Part of a small language model's weights: 188M tokens.
Each number is 128 + 24 x the weight over its row's rms, rounded and kept within 0 to 255. Layers, rows and columns count from 0. The size above them is the row's rms in percent of the matrix's.

# layer 10 MLP down (transposed), 384x128, rms 0.136, rows 114-140, columns 0-127
size [ 86  86  88 100  85 101 103  93 108 103 113 100 102  82  93  82  93 113 112  95  91  80  95 104  90  88  87]
[[117 138 133 146 120 154 161  92 112  86  91 149 114  99 136 163 138 118 122 121 118 112  95 122 100 146 129 154 114 136 130 165 110 111 146 132 135  94 112 139 121 206 132 121 141 170 147 156 100 122 145 150 141 151 185 135 114  98 142  83 177 160 144 144 175 156 108  99 115 111 107 135 102 104 105 105 137 116 130 135 141 151 153 146 133 109 109 179 126 135 114 164 103 134 103 124  93 126 142 142 123 122 126 105 186  99 101 113  72 107 136 163 139  96 115 128 120 111 101 159 127  93 112 155 120 142 141 122]
 [102  57 116 107 109 112 146 161 143 101 123  98 116 115 125 110 153  73 180  98 121 154 131 129 141 117 156 141 143 184  84 127 112 112 151 102 125 118 189  97 130 145 126 122 172 147 170 130 133 102 124 123 105 121 139 119 138 109 141 153 141 159 123 129 100 137 122 125 113 103 135 151 148  87 128 108 138 134 140 157 141 105 121 165 110 157 117 151 117 154 129 126  89 158 148 108  92 117 125 148 118 103 137 101  91  92 143 151 161 136 121 102 131 152 174 140 163 154 113 143 121 154 110 122  99 153  90  86]
 [119 168 107 115 167 113 115  84 120 141 148 124 140 158 126 155 122 113 132 155 156 137 110 100 157 143  99 119 185 129 173 141 119  99 166 116 128  75 151 115  90 165 143 106 121  91 140 182 113  94 148 143 184 154  80 110 143 132 100 139 118 111  96 103 162 146 127 122 132  90 146 142 141 112 106  95  93 109 162 130 105 150 104 131 101  83 146 100 133 148 159 125 144 134 161 115  90 105 139 122 172 143 146 135 148 156 107 123 108 119 135 152 113 147 150 126 113 129 104 103 111 154 125 139 153 121 100 122]
 [118 122 164 167 140 170  88 125 166 131 120 106  98 136 121 136 100 149 135  94 121 141 139 116 132 126 166 135  85 184 105 153 120 169 133 138 139 178 125  96  97 153 160 129 133 150 171 110  92 151 109 128 127 112 126 130 152 111 144 113 117  87  94  79 105 112 116 142  91 114 136 149 140 128 121 167 111 167 126  85 111 122 160 121 124 121 108 118 119 160 116 115 182 135 151 109 162 135 105  97 146 173 121 125 141 145  94 127 140 156 133 134 142 150 124 124  99 138 127 165 135  97 155  80 132 113  76 132]
 [132  98 116 111 161 142 125 139  99 169 135 168 156 150  90 149 158 144 136 120 104 168 130 105 116 138 124 185  83  92 111 135 140 176 173 107 138 138 152 106 121 116 124 144 162 159 133  81 118 123 174  95  85 124 137 116 146 122 129 143 146 133 116 114 140 155 157 113 118 148 125 119 126 150 112 129 134 102 147 109 117 141 135 150  99 142 100 117  79 138 156 168 146 137 144 115  95  89  99  85 107 128 163 120 111  84 123 123 150 124 122 135 121 117  76 107  91 172 153 126 149 147 115 102 140 134  88 161]
 [110 106 145 139 128 103 127 170  86 168 120 134 151 116 162  93 147 133 104 128  99 139 109 130 183 106 104 130 116 157 157 145 100  86 133 113 125 134 139  74 139  98 150 123 131 134 156 119 124  94 123 122 135 110 125 105 106 143  89 109 171 102 121 147 125  68 127 154 111 112 115 148 132 141 144 110 179 117 142 166 135 148 140  95 140 151 153 129 103 196 173 124 141 104  96 161 128 124 119 141 127 153 135 120 135 134 137 140 161 108 143 144  65 163  98 144  72 149 137 133 125 120 109 105  99 138 143 123]
 [101 108 122 132 159  89 100 119 134 117 152 114 152 125 128  99 134 143 143 133 103 105 136 130 118 148 139 136 118 108  88 121 144 125 110 168 168 101 133 118 148 122 143 117 131 178 112  96 148 121 138 123 157 132 139 148  91 127 119 102 102 106 130 175 150 129  83 134 191 151 107 151 116 138 141  98 118 138 154 144 186 153 138 108 112 175 130 117 134 154 126 143 100 137 131 153 103 117  75  98 128  91  87 149 143 128 118 100 153  97 111 126 176 120 157 111 117 127 120 163 146 132 171 132 131 117 129  43]
 [117 112 111  98 135 141 104 149 177 127 150 117  87 162 126 177 123 171 122 111 154 136 117 135  82 140 151 146  91 150 180  94 131 138 126 169 107 108 153 140 177 178 107 159 110 121 103 145 116 186 112 152 123  89 144 116 124 120 122 152 152 139 158 127 104 120 155 146 112 144 160 125 107 137 127 104 111 143 113 143  96 136 132 102 103 155 138 134 138 126 129 111 117  70 101 144 112 132 122 122 118  95  92 126 163 111 132 124 122 156 188  86 134  95 101 111 138 129 141 114 154 104 102  87 129 144 119 156]
 [127 131 153 143 138 110 123 121 133 102 128 128 146 140 133 128 182 112 166 129 155 108  91 132 109 123 109 133 161  93 132 130 140 148 140 129 135 133  85 129 128 132  86 124 123 160 127 152  93 103 134 121 191 160 171 132 149 117 142  92 140 126 101 135 128 114 150 148 163 106 120 146  98 100 114 138 124 131 135 117 142 102 119 143  86 102 111 112 132 119 151  70 135  78 110  97 100 126 181 121 156 189 139 132 111 121 144 129 131 113 149 122 139 151  61 156 121 142 156 164 101  95 150  72 114 126 149 173]
 [115 183 104 119 110 172 140 140 137 145 167 163 107 125 115 163 144 161 122 161 145 107 133 118 140 125  69 110 109 133 165 136 149 119 142  80 110 168 131 147 172 113 106 126 117 113  43 117 124 131 139 132 122 100 148  94 124 119 153 164 175 142 133 128 142 153 104  99 136 117 145 123 192 137  96 136 126 126 103 194 122 132 101 112 144 142 116 116 121  78 149 103 124  81 122 164 129 108  99 150 120 120 121 160 109 118 139 132 116 142 105 112  97 131 143 122 125 102 127 103 136 128 152 110 138 130 119 135]
 [114 116 160 157 138  98 113 144 143 128 129 144 141 134  69 135  91  80 128 137 126 169 151 122  83 137 123 139 118  81 137 109 154 134 121 170  91 149 110 113 127 110 117 131 148 104 143 158 123 145 156 102 162  79 150 143 119 104 152 133 156 141 125  95 126 118  92 121 149 121 159 103 154 150 127 122 142 136 123 105  78  89 131 117 137  95  67 103 117 119  97 165 148 136 152 122 136  88 118 134 132 127 117 155 145 129 135 153 109 124 147  97 170 145 149 137 105 158 115 182 107 175 177 100 152 137 125 147]
 [118 192 107 153 131 110 106 130 115 173 122 129 111 105 157 130 127 152 102 129 110 166 168 118 115  63 152 102 142 144  97 143 122 148 185 147 122 141 112 164 171 104  88 106  66  89 166 158 119 140 124 137  95 119 133 118 151 133 126 135 141 161 133  87 127 165 174 107 109 148 108 106 141 102 108 106  95 125 121 168 106 112 158 113 128  91 138 101 138 103 167 134 151 159 137 126 134 151 127 106 113 137 136 154 108 127 120  97 141 115 134  99 127 147 111 147 131 113 147  89 143  97 133 142 132 133 103 153]
 [ 78 148 145  76 128 125 155 103 137 108 143 179 132 114 107  99 118 104  95  95 135 156 114  84 116 160 149 125 146 102 141 124 114 126 145 118 157 157 109 179 107  98 156 126 133  94 126 105 153 115 125  91 109 185 124 131 136  92 137  93 141 124 134 158 150  99 119 115 171 136 127 190 123 149 119 120 133 137  90 110 153 170 113 120 161 114 135 145 130 116 115 184 149 102 114 142 148 151 101 123 135 144 140  85 122 104 175 123 101 109 119 141  81 116 133 170 103 164 127 136 129 118 149 119 132 117 148 125]
 [154  94 106 146  79 158 113  99 162 149 131 118 118 168  85 119 112 120 103 164  94 158  96 124 134 135 117 143 151  97 130 131 140 158 138 124 148  87 136 103 109 120 156 123 109 103 103 123 145  76 113 138  89 115 133 122 158 143 114 177 127 102  81 112 145 140 130 105 150 130 109  92 108 130 124 147 171 120 175 139  71 123 169 114  88  99 158 133 137 154 124 116 131 141 161  95 119 130  90 143 158 146 134 142 160 168 128 112 151 161 119 117 141 116 133 119 135 163 128 108  91 173 122 135 124 155 120  96]
 [146 111 102  82 147 131  99 120 129 154  87 124  56  83 136 141 172 122  93 105 107 128 142 118 122 153 131 165 111 114 120 130 113 143 137 129 143 158 133 101 133 105 175 131 126 154 129  81 128 142 128 161 121 119 144 126 137 111 131 125 106 118 118 114 109 117  56 143 123 118 125 160  92 186 137 169 110 135 154 109 133 137 171 129 150 144 156 110 104 129 178 143 193 134  79 140 104 158 107 126 149 133 108  95 145 123 134 128 134 176 114 127 171 155 155 126 126 145 120 145 109 111 137 117 135 100 127 115]
 [116 113 130 141 118 140  97 141  90 132  94 130 109  81 120 162 158 127 136 159 149 155 104 151 162 134 118 141 117 119  45 127 137 111  74 133 106 135 111 130 124 134 117 172 122 103 112 107 144 138 135 114 141 176 103 119 134 108 122 122  91 140 155 169 119 162 126 138 106 164 128 166 121 135 117 130 129 115 168 127 169 111 127 125 127  84 112 105  90  94 145 111 118 141 129 162 114 143 144 162 136 173 113 145 147 120 176 140 160 101 158 136 143 131  87 136 131 180  84 115 141 114  87 137 103 157 114 115]
 [116 139 145 156  77 109 107 140 106 121 144 122 103  96 130 162 113 130 144 166 102 104 107 118 135 126  83 174 114 132 127 151 143  87 149 119 111 152 147  79 107 135 146 118 133  93 123 151 152 139 109 108 147 164 120 114 141 150  97 134  96 130 161 148 130 162 111 129 149 141 133  73 169  98 121 136  98 121 150 142 180 150 153 110 126 157 170 107 116 102  80 137 122 135 158 140 112 107 176 119  98 114 103 165 110 114 147 133 128 139 119  80 131 171 133 129 190 133 150 107 112 103 151 135 167 137 114 130]
 [155 145  82 131 154 138 170 169 152 103  91 145 115  97 101 129 121 157  91 161 131  91  91 120 113 120 129 107  74 112 147 103 122 152 150 137 131 131 117 141  94 135 127 117 100 158 121 110 159 121 111 128 146  96 171 100 131 142 107 127 132 120 121 139 132 109 117 143 175 149  67 155 142 157 100 116 150 127 114 144 141 141 126 130 184 165 145  77  91 109 142 132 130  69 118 135 113 139 133 159 129 130 103 144 134 153  94 148 122 134 161 165 125 116 109 106 157 135 109 183 138 158 122  82 124 131 117 118]
 [144 104 118 135 153 154 112 188 154 108 107  90 167 135 127 115 105 113 110 166 138 113  99 136 122 136 107 129 110 104 126 109 101 114  85 108 120 155 127 156 167 127 115 136  98 160 165 148 124 151 152 127 133 106 152 126 145  99 180  73 135 139  96 175  70  49 103 151 108 151 119 172 157 155 116 115 136 136 122  95 127 109 116 134 110 134 117  81 172 140 140 126 144 147 151 127 124 112 111 127 152 148 116 140 118 137 147  94 142 119 105 148 137 149 165 106 126 160 111 130 144 127 102 129  95 108 126 115]
 [ 91 116 128  96  83 127 176 147 111 156 151  97 123  75 149 127 133 139 159  87 118 106 126 140  65 124 129 121 183 156  82 130 135 115  98 111 153 142 113 159  91 104 122 143 156 163 164 130 132 142 107 119 107 151 121 169 168 157  95  86 137 119 100 116 141 150  97  93 151 143 138 127 132 148 148 141 117 115 120 108 133  91 124 103 155 129 145 120 162 125 145  95 120 122 124 116 115 114  97 147 153 121 165 120 127 144 103 187 142 148 111 111 123 158 108 114 163 105 142  78 136 161 136 131 143 138 128 130]
 [137 149 129 158 163 109 145 137  83 161 159 153 123 119 103 127 104 118 144 117  83 151 135 105 128 123 114 163 174  74 138 118 112 138 147 129 116 167 144 168 133 118 118 105 129 167 108 120 137 135 128 112 116 107  91 136 136  83 135 122 132 110 103 121  83 167 151 177 147 142 127 104 180 103 163  95 105 151 116 128 167 114 115 107 112 112 164 162 100 117 113 147 110 113 123 164 152 115 133 169 170 133 111 147 126  96 138 141 126 100 115 102 116 137  57  94 124 152 100 110 136 110 113 153 148 138 140 108]
 [125 110 142 143 129 105 129 144 147 126 112 146 129 132 139 135 111 116 159 113  97 147 143 113 139 158 114 148  84 124  93 125 178 124  98 138 130 157 127  96 144 139 113 205 117 107 106 129 112 132 133 129 119  84 141 166 141 126 133 147  92 169 128 130  90 118  84 102 109 129 142 123 100 142 118 140 150 132 197  72 121  95 187 141 151 140 117 138 170 100  93 134 123 111  81 116 131 149  98 141 123 155 146 129 152  95 128 104 196 150 120 137 160 139 126 110 140 132 105 136 103 144 125  99  84 129 121 131]
 [171 133 117 181 104 140  94 139 104  97 155 135 135 136 120 151 121 136 118 135 128 118 126 133 115  94 113 144 128 115 122 127 182  94 117 131 128 100 128 142 129 177 125 112 156  71 134 106 133 150 156 152 123 112 155 157 120 100 116  81 156 142 111 155 122 118 139  63 149 150 160 151 117 107 137 107  75 133 120 160 125 133  97 161 138 130 115  96 125 112 147 206 124 118  99 123 148 142 124 161 110 118 146 150 127  96  94 134 122 125 117 177 127 133 142  87 147 122  97 149 133 134 186  99 102 140 119 102]
 [105 156 152 155 134 102 132  90  96 119 142 113 145 180 138  97 129 110 129 132 105 111 114 120 125 106 133 177 154  88 125 124 153 108 104 142  98 162 114 109 152 154 166 143 146 154 153 114 185 131 152 148 127  94  82 158 151 101 124 150 117  69 128 143 121 141 162 133 130 128 125  96 121 125 165 147  95 132 121 134  98  96 146 126 104 144 104 124 135 123 169 162 160 125 127 150  95 148 141 137 136 154 117 165 113  86 169 148 105 106 106 169 105 151 106 120 128 127 125 116  98 129 103  95 149 145  70 109]
 [130 186 118  84 138 128 139 125 153 153 125 143 159 146 158 110  84 101 117 116 179 140 141 152 191 115 135  98 151 147 137  95 135 130 112 138 129 137 132 151 138 132 169 149 102  88 100 124 109  98  91 103 126 100  59 130 137 153  86 150 119  90 143 130 129 109 158 123 138 123 126 125 123 128 158 143 100 130 146 133 128 133 118 129  91 114 159 129 119 157 143  97 102 124 129 120 166 160 107 139 137 145 134 144  99 117 138  97 113 124 143 103 178 137  89 161 130 152 165  53 111 137 131 138 118 108 119 155]
 [134 158 142 134 126 151 105 160 116 149 137 160 118 122 153 123  73 112 140 164 132 157 162 115 129 150 137 128  79 125 161 130 134 134 140 156  99 128 107 129 110 125 113 114 105 102 102 132 105 166 166 129 147 104 124 146 138 148 112 113 106 132  81 107 149 175 116 128  96 132 145 124 111  98 114 151  86  67 108 112 157 128 141 146 140 132  90 133 128  93 157 109 133 167 131 172 115 138 117 169  96 141 143 159 140 109  55 162 130 149 124  65 166 125 114 103 142 140 117 159 125 115 151 147 124 114 109 160]
 [130 136 115 135 165 166 132  94 112 128 153 119 165 116  89 102 132 133 131 186 161  99 142 101 133 110 137 163  97 140 184 128 142 164 177 116 119 142 139  80 145 110 143 134 137 134 106 130  89 101 116 135 103 165 112 104 159 116 138 145 131 124 108 170 108 135 121 152  96 113 140 112 154 130 132 141 130 131 171 118  72 122 194 164 106 162 118  97 114 128 148 104 129 124 141 120 100 134 113 128 143 127 134 117 131 109  65 149 135 145 103 115 151 156 139 152 140 136 120  76  73 124 125 117 124 138  89 136]]
# layer 10 MLP up, 384x128, rms 0.134, rows 115-141, columns 0-127
size [ 94 100  96  94 102 105  96 107 108 103 100 101  90  99  87  98  99 101  96  89  84  95 106 100  92  92 106]
[[118 180 131 144 139 152 134  93 121 151 148 164 114 108  99 166 121 166  99 158 100 124 124 116 110 122 101 137 123 108 123 108 146 114  96 140 114 145 100 133 113 100 142 124 105 114 150 145 129 112 137 105 159 130 140 141 139  77 129 125 160 118 121 107 101 102 103 131 113 162 104  90 163 130 118 106 129  97 110  84  92 175 180 150 145 146 178 139 133 110  99 126 140  76 149 119 120 128 158  95 128 129 135 147 106 149 156 152 112 156 152 160 133 108 125 134 102  76  96 183 148 109 158 135 178 129 142 147]
 [133  87 143 167  82 145 130 176 131 115 135 127 116 138 118 118 107 121 116  88 112 146  92 110 127 143 132 109 123 116 120 105 170  72  81 144 161 137 127 130  79 121 126 136 129 148 143 138 135 134 133 134 106 129 172 113 162 149 125 153 175 142 118 157 131 112 122 120 145 145 109 144 133 147 133 149 139 134 117 142  95 124 129 133 158 103 127 112  93  34 120 151 134 102 131 133 199 166 129 125 134 119 171 114 124  93 102 125 132 146 107 133 142 118 100 132 192 149 119 130  91 124 143 110 111 124 175 139]
 [149 100 150 164 135 104 128 136 138 110 141 106  95  99 122 165 161  74 117 150 144 191  90 162  98 157 150  96 128 122 143 161 111 129 115 119 147 145 145 153 154 142 110 138 131  83 148 128 100 148 118 133 143 138 126  80 148 133  76 122 188 115 151 116  98  98 190 126 139 121 148 104 131 139 120 122 163 111 144 123 154 127 103 123 136 141 103 119 113  62 105 100 162 114 165 138  92 127 117 132 111 133 147 101 139  93 164 157 148 105 117 129 147 121 146 153  99  94 118 116 130 141 132 139 128  95 142 132]
 [133 131 116 141 104 115 148 137 137 144 110  90 126  99 133 136  88  72 173 132 155 151 141 142 150 122  90  76 150 136 149 132 134  89  84  97 131 128 143 150 103 113 151 110 130 120 130 159 152  99 110 127 143 101 122 135 132 137  94 136  99 101 115 151 119 127 130 119 118 133 114 138 141 132 132 182 146 129 103 137 156  99 124 139 174  86 105 179 145 107 119 161 115 101 115 166 149 132 149 127 130 112 109 125 103 163 114 134 186  99  70 141 165 136 149 138 147  87  84 131 145 108 183 127 133 121 163 105]
 [ 85 138 147  86 106 138 160 148 170  92 140 137 143 150 119 130  74 114 126 150 142 127 162 114 107 144 161  86 122 127  99  87 143 130 126 130 132  66 125 156 135 141 123 129  89 131 101 170 165 133 139 121  91 160 150 110 155 115 126 117  97 124  92 120 124 140 137  98 144  78 125 112 167 151 116 179 137 122 124 106 132 103  81 105 119 111  84 105 167 101 102 150 139 128 112 113 155 120 156  94 121 106 124 133 140 139 124 129 118 198 117 141 154 111 169 135 140 137 146 129 154 134 147 135 136 120  84 132]
 [102 128 111 110 125 145  97 148 146 147 132 114  97 137 124 159  94 116  97 138 116 136 105 120 137 144 133 118  80  96 134 125 137 110 158 127 121 169 124 137 130 118 116 132 103 127 126 162 136  99 118 127  99 113 110 127 175 143 120 180 156  77 108 109 132 126 131 129 112 109 122 137 146 140 173 149 151 141 122  87  92  98 143 102 145 105 126 111 147 138 161 171  65  96 143 123 173  89 133 153 121 126  75  91  92 155 155  89 108 160 171 170 126 126 148 145 103  95 150 158 130 148  85 143 155 129 126 107]
 [128 132 114 137 115 137 114 134 140 164 156 166 141 148 134  89 128 125 101 152 155 113 170 121 203 136 114 133 132  99 106 136 138 146 136 132 165 137 108 171 136 109 101 119 104 141 125 152 118  97 114  39 145 149 147  73 124 145 100 131  76 120 164 126 166 139 105 110 138 127 129 103 144 143 126 141 126 113  96 133 101 155 130 123 152 120 121 108 122 118 107 150 123 148 132 120 125 131 122 129 154 113 147 137 137 167 140 167 170  95  59 170 137 123 106 131 111  95 112 122 102 133 135 139 139 106 164  78]
 [114 115 105 136  97 100 150 185 129 149 159 111 117  91  59 153  70 140 148 129 144 110 127 120 119 129 119 134  96 111 126  71 142 104 176 147 110 120 141  95 144 175 153 138 134 125 104  95 142 150 116 129 119 117 120 122 150 147 100 147 165 141 140  77 126 146 168  86 123 110 127  97 167 184 113 132 151 123 102 135 137 127 142 109 171 161 136 123 159 105 137 139 112 160 140 128 143 116 120 104 132 148 100  88 132 101 142 128 140 120 120 103 117  71 129 112 114 122 158 143 118 171 119 101 148 136 122 142]
 [108 111 122 164 140 133 114 118 162 133 128 155 141 172 140 106  90 117 161 107 134 150 128 134 150 155 135 164 154 110 111 124  99 126 117 138 165  84 114 117  71 179 131 133 133 129 158 152 113  66 115  79  61 170 121 134 133 149 114 111 116 122 132  81 117 144 143 108 136 103 142 127 126 121 147 113 138 144 112 118  86 158 143 127 134 124 129 117 131 127  95 177 107 155 155  96 129 125 178 121 127  91 133  93 119 138 173 145 131 162 144 149 155  90 131 106 115 153 114 139 155 127 110 129 146 122 179 104]
 [ 72 103 102  91 140 107 124 141 157 152 154 171 119 162 139 174 125  99 131 124 120 133 109 137  96 195  94 112 121 127 119 115  82 126 112 110 143 145 146 115 137 103 127 153 128 155 178 119 125 111 142 105 133 178 157 102 137  99 133 121 122 157 122 129 117  97 113 134 113 134 109 114  90 170 114 153 154 114 152 131 101 127 143 152 105 110  61 128 147 112 136 106 168 172 136 117 136  89 152 165 156 116  77 103 159 149 133 112 157 124 146 132 157 131  97 123 143 106 118 116 122 111 140 137 114 168 153 118]
 [132 102 121 151  96 124 155 138 137 113 116 129  95 148 131 111 121 109 134 152 102 137  91 141 116 129 131 124 115 122 139 181 115 149 118 148 135 123  91 107  76 118 106 173 171 158 138 109 109 122  91 138  96  86 114 117 130 159 141 120 142  82 118 147 138 140 159 117 139  90 104 128 107 138 124 165 153 184 166  84 125 165 164 122 138 148 113 110 151 107 122 155  73 105 136  92 147 100  97 175 145 105  98 122 118 132 127  99 127 126  90 135  94 107 135 114 140 132 117 156 151 164 107  94 111 146 178 148]
 [136 125 163 141 144 152  84 140 142 130 113 153 108 116 112 172 160 167 126 159 112  95 161 161 116  99 133 116  93 120  76 122 149 146 125 116 146 109 107  83 141 143  94 140 141 130 179 135  97 128 113 116 115 148 158 168 104 128 156 127  90 141 132  73 102 109 143  99 123 102  70  52 139 129  97 154 155 134 142 112  96 162 144 141 109 123 128 130 127 134 110 150  98 174 150 143  87 142 148  84 113 112 133 128 128 104 140 109 134 153 138 147 144 158  95 122 116 111 137 118 107 118 128 152 133 157 132 121]
 [118 168 172 147 146 115 109 135  59 134 158 138 141  98 138 158 169 130 148  98 139 116 146 130 119 106 119  97 116 148 160 122  89 105 144  77 122 141 152 169 147 121 116 113 125 137 168 149 113 164 138 121 161 146 146 159 115 102 129 107 151 140 184 109 142 129 130 143  99 101 117 139 141 121 115  94 134 140 106  94 144 138 123 123 166 130 104 124 103  95 103 141 137  99 117 161 117 112 162  89  83 102 111 121 135 122 136 144 140  87  93 126 149 117 119 141 117  58 121 145 171  94 159 140 106 114 141 153]
 [108 144 160 135 133 132 103 151 131 113 143 127  58 184 156 154 135 178 109  87 139 121 122 157  95 101 103 157 101 126 141 108 161 142 160  97 137 167  93 127 130 140 120 129 106  83 124 150 126  93  69 125 142 126 150 154 143  74 165 173 138 134 139 115 108 142 148 148 125 132 138 144 132 130 132 121 131 157 103 155 122 133 134 125 141 125 161 142 173  81  74 141 113  87 163  84 132 132 103 133 125 115  90 138 104 113 135 131 127  80 100 144 123 139 118 117 115 125 135 133 130 150 112 115 125 103 147 160]
 [113 164 137 122 149 139 154 142 146  96 169 118 129 167 142 129 100 117 100 106  87 112 111  95  80 135 146 108 103 127 167 119 140 143 171 155 154 122 163 111 108 120 129 106 122 183 175 165 123 115 119 114 112  90 169 147 122 124 154 128 161  81 125 100 128 128 121 135 137 105 134  89 122 125 130 126 130 123  92 128 104 178 111 131 126 169 140 105 137 152 108 150 145 115 149 102 142 126 118 108  85  47 149 114 125 135 142 114 120 121 110 121 139 132 134 111 144  96 131 165 126 139 172 104 125 102 174 168]
 [111  96 190 104 144 147 132 156 160 114 104 135 173 143 123  99 124 122  63 106 187 117 128 137 155 107 173 116 158 149 117  99 142 181 134 125 145  88  97 144 141 130 122 135 134 134 122 111 108 125 130 137 122 128 175 137 144 129 121 122 178 102 136 152  81 101 143 134  68 109 135 145 135 141 166 138 136 159 128 122 121 106 108  69 154 108  94 104 140 117 165 144 145 147 128 154 134 125 122 116 135 113 147 125 142 138 135 100 143  92  87 169 124  88 141 114 132 111 132 137 134 129 142  87 103 130 115  96]
 [121 117 157 129 149 152 101 126 142 139 175 101 113 102 156 147 167  85 128 156 147 161 109 152 120 121 124 151 129 134 147 142 122 109 142  70 131  97 153  96 101 120  73 126 147 163  86 118 119 119  87  86 112 162 146 141 142  87 156 137  91 129 173 147 156 134 184 106 102 135 129  85 184 125 163 118 169 135  94 112 128 110 135  75 149  98 128 120 109 150 101 134 142 133 114 117 113 130 152 155 130 150 129 107 173 119 127 143 108 134 111 114 135 130 118  99 122 110 141 124 166 108 147 133 133  97 118 114]
 [111 181 103 132 136 113  92 158 132 104 138 145 109  80 116 119 146 146 101 105 147 144  79 180  95 170 165  85 105 132  91 108 135 134 154 116 126 133 111 137 121 170 157 143 133 143 137 110 160 127  52 107 142 166 108 118 136 131  95 143 169 119 139 124 103 123 126 110 140 148 154 116 148 139  99 127 156 127 163 137  96 170 125 121 144 138 111 130 116  75  84 122 112 101 156  92 104 114 142 153 153 124 103 125 133 120 118 123 114 118 111 120 161 110 137 176 116 154 120 131 111  97 131 140 143 156 161 154]
 [ 98 129 163 172 153 110 128 123 137 168 104 125 126 155  78 144 143 110  94 123 131 166 122 160 142 173 102 117  84 120 144 145 124 108 147 126 121 161 135 121 124 145 126  98 154  47 131 113 112 112 117 144 138 135 107  51 114 136 137 119 105 123 147 116 107 147 139 153 143  93 133  80 131 137 107 140 139 150 121  85 102 164 151 149 152 141 160 121  88 114 101  96 132 128 113 129 145 128 160 148 121  80 141 118 153 101 136 126 152 130 116 165 151 111 141 135  91 106 150 115 166 137 140 125 182 113 140 117]
 [118 117 120 145 139 141 117 133 137  92 140 103 113 110 116  89 155 138 102 140 197 107 114 178 110 144 144 123 115 108  58 138 122 125 136 122 113 127 105 108 124 174 132 133 107  97 166 123 117 116 103 124 156 108 151 147 132 149 136 174 145 178 136 144 118 115 166 104  93 109 115 163 112 149  91 145 125  88 127 153  68 126 136 125 172 134 140  81 125 118 166 135  91 157 134 114 107 110 149 124 136 157 123  78 144 164 147 105 118 131 154 165 108 135 145  99 116 123 122 159 134 112 140 133 124 132  76 111]
 [134 116 123  96 167 162 127 105 107 157 141 123  74  81 128 116 152  96 102 137 177  89 118 141 115 117 132  83 159 127 134  90  71 144 188 126 162 111 159 138 116 113 103  94 125 156 142 145 139 103  93 157 115 130 133 149 143 115 159 169 157  99 168  94 143 113 126 112 148 108 144 131 174 118 144 134 122 124  92 159 144 106 104 127 158 133 111 149  84 141 147 119 132 134 161 111 111 134  98  87 148 127 114 145  90 126 141 171 104  89 115 139 144 122 128 136 118 122 152 145 158 134 104 141 140 153 113 145]
 [111 136 123 128 140 171 100 137 135 109 160 116 108 107 142 114 125  83 163 104 127 105 102 139 128 149 154  94 129 131 104  83 114 148 113 150 131 140 118  76 120 152 111 131 152 130 150 179  99 146 193  95 132 118 158 164 126 169 125 165 146 127 127 155 113  86 135  83 132 112 126  87 131 139 119 155 125 127 154 106  79  92 159 102 149 131  98 111 126 122 104 119  97 125 166 135 113  84 164 125  97 118 123 114 111 142 144 119 138 132 157 132 159 120  92 121 126 173 157 104 140  97 100 105 135 151 154 169]
 [ 92  97 158 103 176 163 109 154 112 156 104 146 103  96 119 164  94 144 128 134 154 148 112 159 159 168 180 124 104 116 140 162  83 139 169 138 125  93 145 149 133 134  94 112 132  96 125 101  99 138  95  58 117 198 148  99 136 151 144 157 170 132 121 121 133  92 134 139 106 133 134 119 112 147 100 101 155 121 159 140 111 128 104 109 107 103  98 127 129 167 139 120 131 148 103 122 137 132 139 111 112 124 121 101 155 170 137  92 125 135 135 133 121 136 151 131  87 102 103 134 131 152 137 157 110 121 128 142]
 [124 116 115 133 150 147 130 162 139 134 166 134 118 140 108 165 151 166 110 152 152 121 128 152 161 106 143 117 133 119 140 146 145 126 153  62 122 104 150 128 150 110 106  79  90 118 131 137 142 115  96 141 110 109 114 115 118 141 136 136 132 137 121 130 140  82 133 164 103 132 140 105 133 146  81 106 122 162  74  62  83 124 132 117 148 155 104 152 124 110  98 124 146  94 158 140 133 103 141 139 117  91 123 163 164  82 141 135 193  94  88 152 123 144  98 101 104 102 134 145 122 125 169 134 142 143 141  96]
 [143 130 100  74 139 128 140 116 121 120 118 127  79 132 114 120 147 147 168 154 124 109  83 132 103  94 103 103 142 133 106 123 163 166 127 156 180 127  95 120 135  96 111 132 102 160 168 146 161 102 110 143 123 160 125 150 135 135  83 125 175 127 163 139 111 135  85 105 133 143 145 144 141 144 171 140 135 119 141 107 118 117 128 110 171  98 117 126 108 117  86 159 145 126 170 122 152 105 144 112 131 109 108 117  86 146 197  95 154 138 154 154 123 118 146 160 122 112 132 135 118 162 129  93 107 178 132 123]
 [111 119 119 146 121 133  92 150  94 116 119 140 125 184 145 165 114 119  96  68 100 157 114 148 141 185  83 111 141 150 108 163 155 139 123 117 152 124 140 181 150 136 111  68 114 123  97 123 123 146 123 111 104 162 121 129 110 128 114 148 122 161 127 124 133 102 160  97 145 115 149 109 130 128 147 101 123 118 106 156 167  91 104 171 139  62 116 130 162 146  94 153 140  77 122 106 103 114 152 123 148 129  98 159 131 141 147  97 138 160 109 141 111 119 156 142 128 136 135 134 167 142 102 136 125 105 105 139]
 [ 93 120 141 120 149 185 130 119 111  84 142 178  89 137 114 170 118 142  75 151 132 185 153 113 124 145 134 129  88  98 113 139 131 143 168 138 116 108 153 132  98 138 108 149 140 140 149 144 136 127 128 117 162 144 166  99 144 115 160 116 170 144  92 158 113  91  99 118 115 134 135 148 122 145 104 135 148 111 103  87 131 148 151 117 118 130 158  87 159  93 118 148 144 108 143  68 111  83 135 138 119 111 129 109 115 126 126  92 118 129 137 142 129 108 128  82 126 148  84 124 123 112 129 148 120 126  88 184]]